Weights of a small GPT-style language model, trained from scratch on English Wikipedia.
Size: width 384, 6 heads of 64, 66.2M parameters.
Architecture: RMSNorm before each block, rotary positions, no biases in attention or MLP, untied embeddings, local attention windows, gated attention, a smear gate, capped logits.
Training: a variant of Adam for these matrices, 5108 steps.
Each number is 500 + 25 x the weight over its row's rms, rounded and kept within 0 to 999. Layers, rows and columns count from 0. Numbers have three digits each. The size before them is the row's rms in percent of the matrix's.

# up: layer 14 MLP up, 1536x384, rms 0.04, rows 784-819, columns 0-191
# down: layer 14 MLP down (transposed), 1536x384, rms 0.0245, rows 784-819, columns 0-191
up784 102:472442492486472512524505493473473525474458511482497503452476523490499511501528479476477506471531518518527522481480489489502456469485543474487506473483508522496470489523507515513490522509455477517531503472519544519486512497491501492492500511514523475461468518518511460485514502487496509489479480498535448483526523474487523515499459495502469520493466507507491532511475503479487508503471489496551486521542464469500489543477497512526494489483509497509484519536520532512515475529492508500502487493488486540516484480473538487479509462502480512488482532518514558497453524472505513544
down784 110:534545464535492529519516492519487520507514522500480489533434507496516478473502527488519516484458518494517494538526486532433534470524476500541481497503459495488508464468499490511471519513509494476508496477484502483489487482507501527511507479510441514502476464533521493525461517543468523470489512501481521483495469483514494527439545490503524503505494474524488470441499530515503490471537481482542495497505473529497462551473528458493514504551478511502482495528468500497497505500547485481491488516487498499508512526535506488544524549472531518494495533464488476531498500517496455541
up785 098:461496476489457511513514532470539514478485483466478493499489471527483509555470493499502529509527541477559506461543510518468476483490509446518499487487491503517471504512528532521496490503504521470466482515534470474535474516477508474491476532487482498473503461454491469473542430508543499515503485477479518531499511494495603470469484467555493553489496522462475507527494486511499512516551486513488473462484482504472541497484540492516480509508520520518516505500513493488474511496521535497491465506499518507465508461492495511475544496485545499471498488519509465457508495452500519492
down785 098:504500513480464473467497453490489466491461514517515517487505525526499544452506514512498479471500490562486482485502519494464516516472468510489476474489533502516497449488507486432501493494506489479531479502478458507492506475519467540533551464528526482529514512502472520520458521521457541484486458524507504464463508475493474531484503496500513462499484546478471516492480500494510520487508486474516490524518501496526507502499504536517508521481498482509446500526469506535497507549528478508508509468480523500501481535496479505533527496486527487540499548499508532518512519492537529501
up786 090:477440504521471528467515480500513504547502513502518492507509501493520509523486490535491512516483501522537501523453507492530465435498475501533492521488486510485540474481456527565519511500506522524508511464512527538462501541527489473504551457509518462508459492486513519466515508528547504559479456506496493495493513539495536515481480541462509526505516494477494484463490504483479500509490502464446538523465491476491498491464495553493473537532470474506496468501518507508499501463496494513489496485491513524526503478514498491492482531486542535511519518475502515527467467477477489530
down786 088:484494527524488492513469463488518502534497506547503503483533520518485508550565507461485490522524516480474479482516454567547541517503484489505465493489517494523488505473524494494493483412539480532517520532504487531509535497511506498460514455483517492488501495477496514495530483506509521494508423503481539453489486488524514578526457474506477519515511483499505510525523496515521490476457551537481510454510523526488488476512499490502511507520524446500472526514518470499529539515538499501480483512510519559527474543516514506463491459504448477480536505499538439482472465448528515492
up787 102:469527496496507523466508512514486474547488491512453499483474519460456494482491504489482462552494501495531488494487475496542495524505486535508488486442509493516531491505473467499526500511440497456516499519469483506524507527451510504508502555488484524436500507548522480471533475489519524511502523499482479474506484479532531524480477492492507533516493513489502478512534520489450479458492528469497523522485522520536473496464490521491539533519487520477537497560514503526530471502487474463500523476477504496491494470473443543448534508490457472481478478483524537505497534456490534522
down787 104:483443512523500465524520514483499535492470516481479510465496477498472503475509487463461522551478480492514501496536534557499527539530489493510556499521490530547495504561445480567486497468559419495507484497518487539480468495526508491521463504514505538555459527467517516462480464479542511520515556506483519521464517558469485530475455470471523480506471501525467460538512506477531477481492497521500498516525493469486531499497482471518471451513488545520475490467491504524504458539519484484477512527512544513524509484526478445531495478500538512531500470508517461512554465505469485492
up788 099:493510488479516538503458515478469484510500460532506527499494494508442504526494513447506502518483530503539509505547502426434529558507479469494502515488499481469487476484469491476520523494503496479490500424472526493531462490450508503486498516478501510501519552522474491486481531475475527480541509466524533510548492504495510499509457442456507521481478539476490463495540501502470537492454481484492563487528520476503484457524505506543521542504490560523489481487467500495508523503535490488476498549469491479467494501529516512481487453451510481511513478485514508527514522504481524476
down788 107:471464485517476484517505504518451485464484513478510531494524468476559505530530466516497524490494471494490518497501494522537500525498454508551498531522511501506478507522535533493498464493555506508518546504527517542495518519537458462476492503478515481516506489503482483524567519466538431533486479508498447512494523501510536503529517503534522463523477473487535486468445491530505475496508503465471478499500479506483493522495508485507503510489475507540496507572504456490512514492528543523522501494498517493449474496477486493525525502525469474477520493508503531473471471495459512472
up789 093:497539520509502467434490493517526484493502527494501475467447512492553504510452497494502543519494494499506496463540510504494500494485456495508510523449473516478510528475537515582576508492531532507515465501473511461508514515486491517542493515509480480543508439498489482493493497535510444484510509475466505496502492494513492527475525529519503491519507506473475498494498505486481493462464483511482481483489529487573463515531505489526530517508469479507486505512496531536509506500487499509506478490480530532488510481494547502493513531469467551477529517470483467497518520545489518539
down789 098:466449509440492525486516498465476500564535464485507474478477528459494483544545488499473464535540506524462437509506499504511484485441503487499474497490502519551506517511477525467430514502506473522492528496519486511520525502490542454501547520520507519483483493526455512529487490481486550529477531532548494470500505494491481543485503490494522513525517471518515482552501470479477518459512493549467535541501559510518527491527553490491473515487513478526505509484516517473522471520482492527524542487512536474518494524497473495504506478522514489519464464480542497473488524502515473496
up790 108:507447527468530528483489438508511515497536519493525526470474491511484509486506498497491483493509503494458469506524473485509452492534550452509509503481457478466482470492553506543490487478509529548520532485486486516481496483496503503466541523503492516469510505458519483507525560539509540527517436516527512500491477520501531498505446506439523508470496509518495440539482473558501482475529475509484479466542513455502475464552497516493517470480477505528448473463518504510479501500549535504510466501448502512503497506474525514469561498492476536473505494499519462478497487466501525498
down790 120:498512485542490480487515509508499544525482473500496503504526507473507489495494512487513511491529537543519487463486515498471497513508470550495515463510512501487559536521509505507508505574515491508506545545495518499474517530460508480459499512501520507528479503496480505508503449537468504505479525503458526455502495506486523538507526480493498521513493504471518528540505507494507543493514493489487504503473537551486489487543524515480511521490511500480567480506515468512522494484524476496506473537523535508506489464553490492506506517527459454493544494495478503501519506457512530523
up791 098:509517494538527523517476480510519496537470487534507472529501507461491496513510512463530482484506547511450499476515510544450496524468463580516511489483507516478482521522486504483508470490498474493480524512497484471512483500505506493485521492436461523491497504455473451507466528462481467493459507488480459462494481483533520499483493541474512553479520515534514523470490493504522501502514515529498462522487463500507462459473540460481486481524473530508547486522530524519494529550533514437487504454539422533526513525500508481516484480527483500491512487504531484466512460544511501557
down791 113:508497494464526517515491461471487518504529509508513481406527511501510505474508465500454511525516461484518504503494532510526522466526520463501509497462549518520464526488497508478452459497510477483482451543503530526554521470488470556536538513549486529501452490527470477499468529494526540470529498482505456524449475485453478487516502445513494450477506483491523491547494514519485492500489515507511516510523497532507516467508480466503475479486528476479470517473458471453473513510477500489510470505496528502478522513519523492492472479455483490537461467488492468517497482511501523512
up792 103:521480456499576508486504512552500512558500519504483498482497512492516531518527493457491475483514481520481426501504510491496543531495507544501515485547486460501443486460517462506476534474453476508484521457492526523526512549497497477540503520496512486464509511513485507485489501494471565467504498498513521514484471537495508485480504523544509492496535482460511482515491492469497547512506478505504519498482481480496512493527507486513507464520528532494513506486505528504558502486544518495518512501506477510490510495469482513486504486472511554499525468515498486469476481469514497492
down792 094:498509502511513512527505507471485512533472487465506529469501534493495502494500486513502490543537511489527499501456496523454498486484518512486489502507501510515531498507493499527487527482445436505489519497460512508464474531545522513493530498480513490512532509470487520456470522482475459478489488507489495501465532461492487506523512469479495464500527565500515479499505487468521480553506523482483516518481480497497493497529483494522502499509467482539489527486496555509539534521496551526490492480480518505539515508470456495498493529515562513484494489461505475483527449505494500519
up793 106:517491500496458490487504537467483493498525530530509473499515513494516474504542475506539503520516474462499429465460525466487502474480461468506491507484523505511477465538501496474494509501538497520546508469460496470499489511502480503513507508494498482485511476467485474469481529492508469496502467485541527511497492482499523521509515505452493537520521489508514525471482476464525525539489530509538511518477451534499427510484541507470505487533474481511518468538470491484481546504544530512507508468513494518469537489466499517463530497468504458490503456451511534462475516476542482494
down793 109:509502502491466447540485498500440468461484509493530486510503501537531512488564486489487495504488521481489533527492517437521520500516489508496497521514468515517489482472455515480487525517492519520473481474526505531501520514498530502491499557487499517492500535543537504501484507509479491465511516466513472485495478521557484451431538476530527509486528538478505542494501510513479493467475479514507510490517497554524509494513511518506521474532471449515474487502491486502498478543482479510518506484471545513479537507494489516465474504504540509508470506482505509532480481486486534461
up794 106:497488506468549521488448504466494488469467503484542455523496513514468489481509452493473517482515524479466418513523545530528453513491463517485525485503515559501445425480525489493491498499458491498465504518519539482508521531517500532521528519514498493488507511489445489495508460460539535481524491512520527508508536522510508485530483531502519501488484461506503490531540447504470525529508465505537543488513493461508509433467497526485521524475521508486489476514520504498520527504519540472538456508477511491510490533490484549479495518462555453484508458471497517507493466531524482465
down794 108:522520510475491492477516461492520456562482522483496478503529522505502468488457450507508500519531503545507505541553506478526526522498467485463545539446487552492520528461487508516509501493483520536533499450509560485493496511478521479544500516528543510530492495468481489498501575462512551505519513476469486508486480523512525470497476450497524521494511499507490494534502487504489560502485513487504514531476479468519478505491536504524530442507484520486494494517475500500530482502496527480494456476485490498497499553486506526468491510461506524490478521473513470496502500504542517500
up795 108:496497493482489489477456480520466484522514467493542469477470509503518493525497511506511488491516463485497491526501496474474472494520482464475513516489487496521455455516505506479545502494527503504523492494495474519523476515514531509450485495502484498524478481486487458460452569475513482495492517504545525482526494557450490438519510501517506487502483476516522481513538491541498520490508490486452553522496465479544493530451436487502464505470499474523502529502475516524518506476487529455517502498482497494465528519482490471521494483541466490505512480448556473520511524533503500519
down795 120:491532508545532473513537480497513512468491481527494491511498496444468530486516505504524508505466550504493517475538546480527536551467538516516527486485532457495512504494474517508509529520511490505491497493496503492468486524471487477503502501482508481473527487513497460475534468494525494504488530500480500506517521453480477562536487490522521533491518498429512500541476484479482510491541534467524467498506543498535527487530534512475490488522485540491516484488541442468485515460534476478499464506492500477481459449539472480512500541498490512501515499448535526477496487498510492504
up796 097:532519534505495530492521527548540536487482492461515470448477494516505501475423485494510491523504499490509520506533501494500480498514513470461509534493498493476479512536493474512496503512473531450537491499483496498500479513470458492521521520458511492479526497493515551511497469470536489489460510517558479505507497518516452478496486495463505472454508478477515501534530486482516478505509464496496524495509507542524515454484440515510457521525511490526508491490530496519476485465509522500447507533475463505468507506483509521437527493522502482501477478456540501451498503506485527529
down796 092:500521454501535439513489488458477472496519494541487484535531549487547516539546494518511516527504503515531504491460484482468560495456496465465513501485498464462494481492544471501487507483486489536503516491516526497478535521480484508493497478519532506500503566521489458515497496530497544494542539499515499505484516497523482498520492521515495510532530475490523488480499489520474496479521502531515497492477452544484553486453472549519492528484539484482510524522503522485486474511543513546526505463511520488523484477504497520517550531548501521546557480499453494537516519467512479470
up797 099:552496458513518481476491508490503505545496515528510492460492507503464492522533510504533474546520523521486472548498494528499517533482536491498464508480495531549509509506494491471533509478508519492476512509516468483530505477498507493510551537479574492524517501503481516518518465476491505440543516506476483499491489461521482479497501524462544497504519504491477460527519495470537545524503456589501545534513480483470479507497500517490513444539458516531510526496526508545489486517504466514530492486477526520468531507475542491502569537525474534472472519470484532505511493460459494512
down797 090:448488483492456463465548511544519478494505483490484480474509494513474481538485538508503489490486489491497486469471504499492541530471480509478508562487455464507512508530485442510503498466551515461482521491484504500523503496476511497477454502512501463493535502456481485476491508493526523494508505468538482525540496515512484508462505477523497490511493488484547502508469496565517510507440549474506528487504485464515501492454489512485485481499508479534447509480485495459487502468452494467452502483513462539494493481535510537520477476511525490476475501472536502431528521532499493495
up798 091:461534496484519470502529498550516533488526482523507450464463493509522501486522511504523522484446497494471475515501475473506507505484496531500511553489473469523470525520490463526519462530503519483474490498506541486514484512502498497477544502505512503530498536491518500484492524504504495513490439529493505489548494540481516517520516524477480485531504499499512483535543514458480501513498502556476468504490490480538513524491494514501535456504488530523492469511539509507530469469521501495530534541493496538517522450473495504509476482474550516463532473474474476479495513514521452539
down798 087:492506469478488543565492478497555486486471494452517492458516508503541494518551454510490501542514548484490503558520515514525482503502524514561497493467509496546502466470504487464515534482515491485494467467461484518520514501522524516490464516505510493485529504576516533539482487517458529482470491536486521494474486461455477514489526497463492468522521493553499539486467543497465490495516505465538500473513473481492511554506465467483497479504489484496460487465475523530521474511504470498475512504505513510481500474496501524510532495481510481534488497492518509513471506456500503467
up799 096:505511547548481482452536504563481510462492485497500514479495511511482465485521507516470498502469487533510510492511526496477526504496483480437502504496519516493527507506500501487499469501502480504491498514485544491485507519523511449490476474513494511486468475505477500517469536490494458498547549496533484451507520526506492495502444535479494499505509461456462522471525471535485529528474506510444510496501496480444485525475477546513534518520519494478476488510504544487507495496482448457444515441520518502474524507527500527479523501480497465470520506476484494503529451543472510503
down799 094:485493475508444505527517485453505493583508529493493513516490534503552494472489525513514492475529510474498500484496468507462507476510462519498498504491476495500506490494503500504519494543462471465480465508513465504518490514484511576541503503521494563498534491487540535492515505473473505589494504547573484511503505505493553510520516454484475526478482514440506539514475512447484493521562489526512550531502536501544534514513514524506503504483536479491514515469484504471502509507481507464504484550552530511523490527544501508487486492476476496482495481500467550479508495515527452505
up800 098:517521552486502522486499493498459487499491461450459494479502567514471483448477501500492527490519473490525542486489477514496501502475494494510522526490500487498463497518449531500504518502485507466503488522503515520485526507500493507548527542513506472512475496473509517537529510512560524493502517494486516533506536497468568535487520485485509500511515453496512505519507508464500482512466528491482521501508510439527509460476471483500505477503501516507497587542516497519493431514505535470522486467509503481495509485553487509470519563503463498504528455505511528433478549448541489501
down800 086:476466493472471522501520484477486516523547535517475471520499456476519532524487529487491486499505486452543494475507543510481537503476527495464510492496496498450504460470526541519477484491521501505519515497487495505489474480483508531499490487486478501468471480512461535514504465544462515528508491468513494498512506517490476551497479504499489492535511493519480537527449530507474523481475525517498452506529509487514516508521537496470521495515467504472501510499528525517527527528509509493479459515522504495524490498494525493521530465540496548493511499534532463518501491507536485480
up801 091:506516475543484496492527486460490503476470509498493500462539543518459499476512522504499500520504527461512479479475496539517512516465515466535494458503480538474504472499472520486506484519513511492559500482524470487477512549533508500514468505507504489521461474521513504519507498470558472498485510519492514504502525497524461516563490492457463545513512473495514481470497529508475523463541449497488512514524492462534447514455502495508477461471505519488456513528489535521505513495487504541508480446506470502501487484538510502503491517470511494471518523510586493469448507524491497513
down801 089:448466555517501490511490519517464476519516498484487504519477479550517478513504503455518507525498527480512511506522456482503517494478511519469521488487478506526474513447528490528512463460534528500491507502500548470530487480491509514498504473487465477518444521499518492504556520507495539519506500476500494511489458482511516502455492491518478483518504488498446552497445494489543483520520544485512476497499505530486456478478494438524508460499475476523514492489503504515497528501496511482533548542459492482469533521496536485508500489455467500529488515525463499485535503480536469488
up802 103:506462476533512491487492506489522500517507473469520486500513514502472491465475479516523469516444445486496505556485427501452480499484487514526490501489549503487492517504530524500492488509460493514525518482490485463509498488486532492519517506516501506490492532501512551516470506473481514493550491481492493527514516476508548534475522510418526473515496521471532482519487457492499455500496457506481497484516530494494517469511511481485523437538507522496495502530512492514521475450495532517493486477502484532475512498489486474493479504476502498575514505501515471504509530494513536526
down802 098:524492502506509538505510518539507467513546498519523539538489499480506513463551508509432478493499467498571470535439525467501506511514552512503506546518502510546475478502506477478541474485491458471530475522467459509530472511470487513511474491489487508534508487493479500494511515485502522519464506482517485466498518508449463509486486530498488511485490508511452522501521517491515520520459524479530532464489464478488505517465486518510537526498536494497464501502494475481501474436536546495489494542479524495507446499481488500520468477512498489479467475452500495504494502489492457483
up803 107:489502529499476504523459457519474492536467516505515512482537519444476490516561478498454498480481474494457484549481493510537509523501500446464485467481434557510479508497502442508463497488534510501503451481526467500551486502477480523497496534543484529467508500480504505475510511499551512469494462475553489506487495522516508446456536504458485538455518497529500516518530500476519500464478509503529531481504487512521450539483503499496550497514491519509504479533488488475490487491526521493500490505476486532470524509491489521451479482544487487513466551514510504508513519482504493497
down803 109:489498487477537527502502511510533477505495502520464517492507509515479497549507506515525533524504478506502476511507519534515489505515485459530564498499516489477543496538478491512487524481505505503534497477489555494490482495493517483514518472497513522487519512491477470510523531473513458478447562498489510513501488497509512528506498513555524530476520475463489476577495432509486555491493479543514485534516536485500498476493450479528495519523481515498483473463541459487460499476523524461507522526478498513556503450499515509441499507526491466508487486438504517524499509536515520566
up804 102:503504493548503502493509469544507526495522532542489449467508520481489485452500491529446484528495548458507474524512535545457475521521559481477486503480499523533524470487508513521509478508556520505521517508480488497490447519530476519472524509506559467445531527482488501544487487498482518486503474497502524481537493527494534472506497489488487508467521517542488502462512499496512520482531477508538525504467522453477463477543478482493465490522465483502473527471536515520505494503532489503489492536472491503512485530494526518496517535508504468476528505502512455481469490508544516460
down804 099:476516451496494514504524493476478531486462518506521546514523479501520520501512486478504491512504486518503475497455467488554557467491480486541495511471476502504496502504468473493515528524491502508494508475483520536501498520508437464487489517529549481457524519490533501432513474478514470508499501493520497480483528509524495529495485463517508502464500474488532486476496492532543466511496537481499539482469551540531539496483515539486483522496502473509495487456499508531527529476518508484511495503497490513487541526515491530495473532487460532486492492483516539581512501490499515471
up805 100:494529509491461500493501477518527505484537470527463508499493486503494499514498478510520489449507551477487446489515475519481506494479524485471477524483474509495539480484511472469466481504490496514516484433474494504520508503486480480465544530547559513486450517492490496484509505539511478520491492441491530508546493497508528509487456507513522499461507500519494440508466496499495529513493508500486472474514527464540478491537485501486499481507478479519487494486510494481533448496521476521494536493460478487469510501514531531512490552512454516537531493494487540477496503484529481515
down805 089:532474484503487491508496478470521485522455514494511460490517529476494490526501523480494479461505511487482488506470491472482481513479494499511500547516495539448516506529527517513478502454514480530531496490505527501528494533489530524542478487515552462522512472523483508519493473512497503488517505485516506515533497513477493494518457509487531475507496475488538517494499447554506564496501510500515509515504498512510536494506546574478505527531505465517525484544507520527499473484536480527503488497475508470491476494491492560546504511452478424506512432486489490478495517526524475481
up806 103:511482517499490526514483519515532493478474478529470538509478469487487518486521463458540504524505534502490505502481532499511497480529497473482515520477539473524461480503505493504512518490498466506521545496503479489538470518517484497469545560488493523511477480502484488536507531516494509533501533475461544521522534489460513520499478507487442515524516526562481496484525489520453473469503470475479503548492483503498524498504440483496522511503473559477500534506489494533490506517511508515483493483491531488471469534545487505519541509474537532482517462468523517477480517451516499535
down806 112:511543500528554502529530505524508489514486528487521471517502448508506518507441513503507455512478504498502512484506508530502495454509532507534494475512463476531491535490526486489501519507513418494496522525469516552496496528423508485505454501492505520466549520496529496498538462422506476496522493538463494534522492487536493512473505481522511536489441465482466519491481532515529472509473534504493513507492509537553479502499500490500471519467521482511495513491490469457506492501491482459499529468534492509527522465498507448542500476516492470471505509479503475478510507554478483515
up807 103:509515495515480511482489507492495480499502496519496498468457555495512489523496488521531517539487493458537471523527491532502498479511476497545459508486546536514534477506474473527475548483543511492541472456469487484529503508486475534516504526499508513537512479485467455499484528480471511482515470480520476484513537529538484523511498530531459499482508496488502491495555491524447481472500490481541509510473481475514458508458495525503511448515503496497465517465570515510501423460475496475485478469545483514502514507460501499472526521530497534503483500455485524514512478409518480515
down807 105:474469476480492483495507489528502511466527475467499455531500499558462479532493500509510483454499525510508455514517481489505454502487504493475519468500516518533483476496549495487534511540524485460523532491505494470502545450505483445482527476460511468512474531456502507508525545493501477472534500465502509523538478491486494474520470482457481457478453512507472492466455468507465498516501481526509494523507491499499529498476510506489496506541512520493511478486554499490500504512504473440489497549511486500494518486530517515488548493476520472504500503537517525481516492490461497515
up808 100:538468482492512512466536462454526482479507536512496473521489517479460506493536493442512524509490498497535458496462479503473458520523505529524473490480491520505520492479502472557526476499492501505516544512511508526503497530498530480504509523476524466489433514477495473506574530477507506514503530478465484482490487484507469527483491480492509497479501477511530527559500481529517519531460446485507480461491442522504506498440522460531474464485509517480517513537472514525517549540489508495523486445475489479467500485512476487479491500511495481475519497499504491443488493533506426493
down808 086:503511520454478494519475489483462499467490478502443505514470480498518498453498546544519494512530515493496514510488494528511536497464480472472526524493499505519502452462465469468539516500484487537538482492499519490527503479498496507499471505548455489509520494498468478480462491507535475494494471524485535509492542497531537502510526506521491499483518457495536494485509511473467514496502559484477494532477495557491486494540508495505542453516461503479456476530506518486491522502490473484508500467481509537496483505471499486484509533505468506488470518492539505514522516490498511452
up809 103:525532483514482529528518513580497509540508511501504476520487477487456522508430511463475500508495480529487527451546522511478455514498486505509485495510449506493546506507493481491482503499496487487481452503553480485477522519445476451447497493470502505462479480482501471485483474448481490491510528537509467487528493540481505506505517485501538542530471512502531473494546489542494450499484439467472532488496486520517460485500513546487504506531508504537520453530538547530461507513470505487522501469523495472518523520547524497503552520525457504486519467551475470490518513523514500541
down809 105:515535494462497515456518452478477469474443527501523483467489501509514520497530507536483482536512469551481484506511526518503519445473488490486509499453490507513458499522514497495486489480536522517490482472514516535537510479531537548501538519530526533529535472490497502484512509531481540492499512484506517521506490520493494523498458487496469463546516495486515521554481509495481486500509520505541501493506508518533492503504510526504507461541497480462488498539490490516502515531599481471514490488483488466477480520472521539546540488471526502511507499478495485525487510472486521402
up810 112:479471469472500508467484477498481479489482512447463519505451476490514530475456501489537514478481491523529509527532524521517458519499506504459500518446505535519502495419494505499521475536467519501510498472472500488518465544492494544486485494475528469478503535500499472519456504568495512519509482514526509520542486536460502472549480498502528484484508502512489505482512492486509512508469537486472514490512507440501481479444489489513523506517463513541492490507520498529506455498530480500486488517485517474497538457488519496483499453509492471466504468517529525464491497469461498482
down810 093:495481474477497521474470476539551483486475445517518518501477491452505536512507524492480488461493515483476468476539496532463511545487465526483500518511494478476502483497528471484471528525545494498492498534518475495475490517463499495502524507511517487462533531462505532494495525515485482546532513479490537548538470507473477471488503535508495549505511459521477484549479483457482576520520514499523450523495522507479506491505518496554545502549553469501508486482520484529489534469502486462533519523495511492490487522464505524450527491517465507514494536507522507500546490511451462474
up811 095:507518521484497482480472480492503488502493510516534485539521504497530501520509511455439451487476542487475519491535505525525486544492475463480540523469453474490482486478501512515471533504528510483499500472535510456498481520481535475527527528508484458520521493501524571494468464457524557543460525498501478505511487498491496479505488431482510502461504487529505517514545494506520500510467482478525506540481462453526521492496515527509541482476488458518510500507499533534512533497505512469514499551500447524501528532473489482477516534500484481511497481553517531488470479544476496528
down811 091:519457491491500509494481474495493522507494505491546528528467528467444487488501527485511539485530506489520531535509521487520500481514483483485474467512515515449519460513465525524506532495480535454546470504501495467531514486522476578470488481470502495487540464504497486514500462495495518507503475490491516473528487521485534509511479533526495467455488520489509509462505489497480522491541462523521513555439512473562482488477489523498470480496503523513485506457494481493481504528501495519488509475479506482535469538519509503517523507521534506489487484476465537455563504520511474528
up812 100:453493507506509510467526461470520488570494494512511502477477490460502535481496500466489439497462540489538460548530465489445474527446487500466453497533527523467516518456495536492474516513499495536512519504522459488532483495455457488479547511537523523488488480442496521534509531546500522536487513526566490454519532496455482458459438469471481477475559530487539495526530497486466484518505502460487491500487491510501499469473499525536487527469497483485476525537551499538474504496525518489460496506517497503489467502486503468506493468518487546511505509512478523517521518523514488515
down812 099:463530485490504469484470491546516470503477473478482506552527499495532489521524498505468523498502521517458491463475494461486487496459473515468501522481486506500509480509509495539509518523551436462455499444453535492478524475462498496452499500504518475468482513508545467507521526455488518547485537441515510493487497500465539514561508516520488495509482476485482489535465563512524479485466491520537532482488490499458491446499493475500470508443481490482481487473514467488537519496540507491498498469532485509451489499474505522491493462494489511509500505495499529481502486502493488521
up813 090:484476478513513487500505517490462472490492479526491481472484514497528469524497522507471512516487503473480494552511480491499503458473512508512501462457488486493520504469484508534493492461491517489511506468509444505469525512500523511503527521493472479508483514490500469488476492482493482512563530502510525505511518515465453472489473496506480492497524493528509499495505481465506494502495507536486500499528477545545500534477498495483493498502463482515472456493474532483502482496526497467463517458507509538500484559522525504510525461498506543536501537505534450519477468504460492504
down813 086:486481537464517514523513483522519487491508521508522464458546528469488525468430490489492518487498506470525512530489502509566452500519527476490483524492509476516529543483510494460506473534537515528511518527526484458488523557532520527484488517532522499486536466499534543500476474522482542508477522496508511516510479486508551495464511507521554447518519502489498529480493517536444502513510541481511509529528494537501484516553484439506476511486524482496512488511486479535470516516537520501526472464523506496504524468507490511455458510512512515482484543526526548484469507506534475465
up814 096:474492506507488499456533534500477473562472462519508526489501550491504522529458477547475485506464513454488489506498511501466494501495472479514484469520508491492538507480483566558500513504542513507499517511538499530486513490526532478502533501498493480493473552429496506509504528526474528495483524477539509463522497471502490483523490457512498459503517523456498469447542522473496526501467461526470539508541504528513480517504495510500479506537489481542501497529525520491541502475490484469422483493510504516519505531484490544470512497537515529525502496504527525482506525471503449547
down814 087:478453495541501526502475489500487523438546521508470532455501546545537512472482490514475490471542505493500476546501521465537474475504485485514489526468515492521478461450528482538532484493481484449519496486487505480518511461469485455524555504532500473499493562520482525503503496507500472470535506511511472551504466499507532495442494471500477480516494491557481505445482531541526506472502479458535523468508515482470467461455526507479514494520469494497509542525525485534505507473510501513487537524544494481498495513503506472518513484475471484479487507539530528505511512469473543517
up815 092:571524528497528502503444526478500561531529504481468494495479477473511482516513490534472527474523548506508490530486492472517507504485522503493482490491538491483494474473506484474528506474510504541515442509528482516510548481469522541527503489493516499473519432525490506481519515494440522491486475469485508459535548533534469454501494498501489496510509505491514490525485475498474549487553558519511513467484522503544508515494504508513472496517522505535480506497515476524492479487488487508482472456497486471518492453502496510459527534535454476498489480436493505489511473519519460455
down815 094:432511521508469489474539493575482466509504476517537517447506565514466488488469511448513505524477523469496464472492508510477506498511465515492529510515491485506471496521479489479470465478499470544490566506524477533471485478491496445513526472469474510481476541482525461488506493517539491487535508497496469495484540473540504515448520554472533521469480448543480502443492492482489520469440488483509546476471457512494487469501480455520478504481484521503505453524478522474543511500550498521521523499506516490482494489485462445502486457517509509528515508530504422519508472501529547538
up816 096:468505499514532525520515523519498492459476517502518433495473506480506517547494488522441427499451490526519505477457511478475490518504549505482474517489498482488512475515499513551453507530542507498464503505513506514451521495488519471537497519491524501461495473513490499472593491467500538530498513452459497482487472566493513524515543530507471451491490505461473494531508510497524464504503522541514519475514485488569488476495536493518487492552496504533449489522477514465530483472536454501507466466498449524462555488538496484517493510501499487522481496517508486470501478498444513507
down816 095:475489504511527520495478501504510506528525487506473516437536486472532512533497488479551539514478509464509474498509467518521479560513459470482517514496470505505499457511501481487507448493505467492528446477508511526500524531494520541525486502487505513554567505467464517519468513504524507480467509518536507524484489452558558517530474491496537509505530444533501462484483457461466525492508525545499510507498517487455446491469508454479524495489509478502474483512467507520458520528512511516458529497495507507496461497484479503462474510465521510528509462513499498488463523511555506528
up817 108:500515500492545503487513506529480484458462536557500544546465519532475489524502493528467471515479504442517528490474454485514451512527503494489527493470498522470480509473498529522523504493520532482530466461523487515473502493500521456500519487476500479501521506481515517464514511487549505514524521506512510469518538501507535456534510508453534488559515477484496515494561495462482530501477476513499523548503557484559489467504474528526486470499478505506495485460525480524485522508543530478495536461464497492437472514500501518538500542524476510479503485497533499462497532489555522476
down817 103:508507496465476513500524515528477482475470526494446493530525482532473488509485509506494530490494470462482492479460492462499498507517519491504500489500544480518489509493492495502542518459511489530517447491478525492467530500491523456484527465509504474518483489501482491455494512450519539505521511498490507487526514522522528509484524445498491464524496492480515504520509473486502496477477489540466507493547464525562476502508478523503472481540457470499528486518500504487493512519443522507499528416504525510475492491439530515492473510500498467519479490463508476484493508465503452480
up818 104:512527497499491499464531525457508458495460555494514466467516484490498504485494496508517484517494499496513451546530493501491469501470508446510438497488508496487474499478470458522487519500493495514500487460540496474522495474444493539544538519472520499501507487479510512489501534498459539494487459520497527484488506526521528485492482521476500470487538503477487471539534482538486475511504522511514480474510529504507512493494476481521477471512469463492469509489499492491465482491486509523512514529506493497482542520488552501508562517479483545538470521493498489530441483477495456483
down818 100:460529471530506484478486536491463484503500478526516509504522520509440566486518490482492477508528546492501528467464496513511527504523506527468534541544508536521510480510543536524477535502511468535507484535496469502507478512534512484459508471509489454525494491509533474500513518454539498521503583500512464476529530488531550533507508528527522519493489506505543471476512534484470495492504480506550511521532476494551524492499527503530487531491505513470508514515536490520571509485490520465497493486513497510510480491487505446528441481511511513491497476509505520497480527488525487490
up819 101:471538499497456491480507477505512448474547498506478495494504554484509465534495453464499514514464539488495504471516505504511458492457511489509517469480507571528493528465507461518440521493521508483537454492500542476503497482477459530472513522494482498487482511526501517493501501497451536498499504461528473517528503455565487533488495512548508472472495519475475487517530481512498515481488482481540501497505451503468458485476527545520503492521472505495492481520458513531499526522529491498491445474475512514475507477501473505469522537508485549518503509482516552482439477516466485484
down819 105:496517504521512527492539551518505560474518523505507515509466486518493478493471491517510510471489507494461483542538514535519507475516511492478490512500513465562476488518519519495522512457461504504458529518485468495512515472471496509523502499531496503563489457465480469524500481461527476500485498537532494462532502479532532458496467499512509449545503491514443494481507494493489514499522470488445503550524540498511490456495494458516474502483495508506536490448436504474472484508478509485500508508492489505510547527487488472521491443526475468487469503482507510510539501521533497538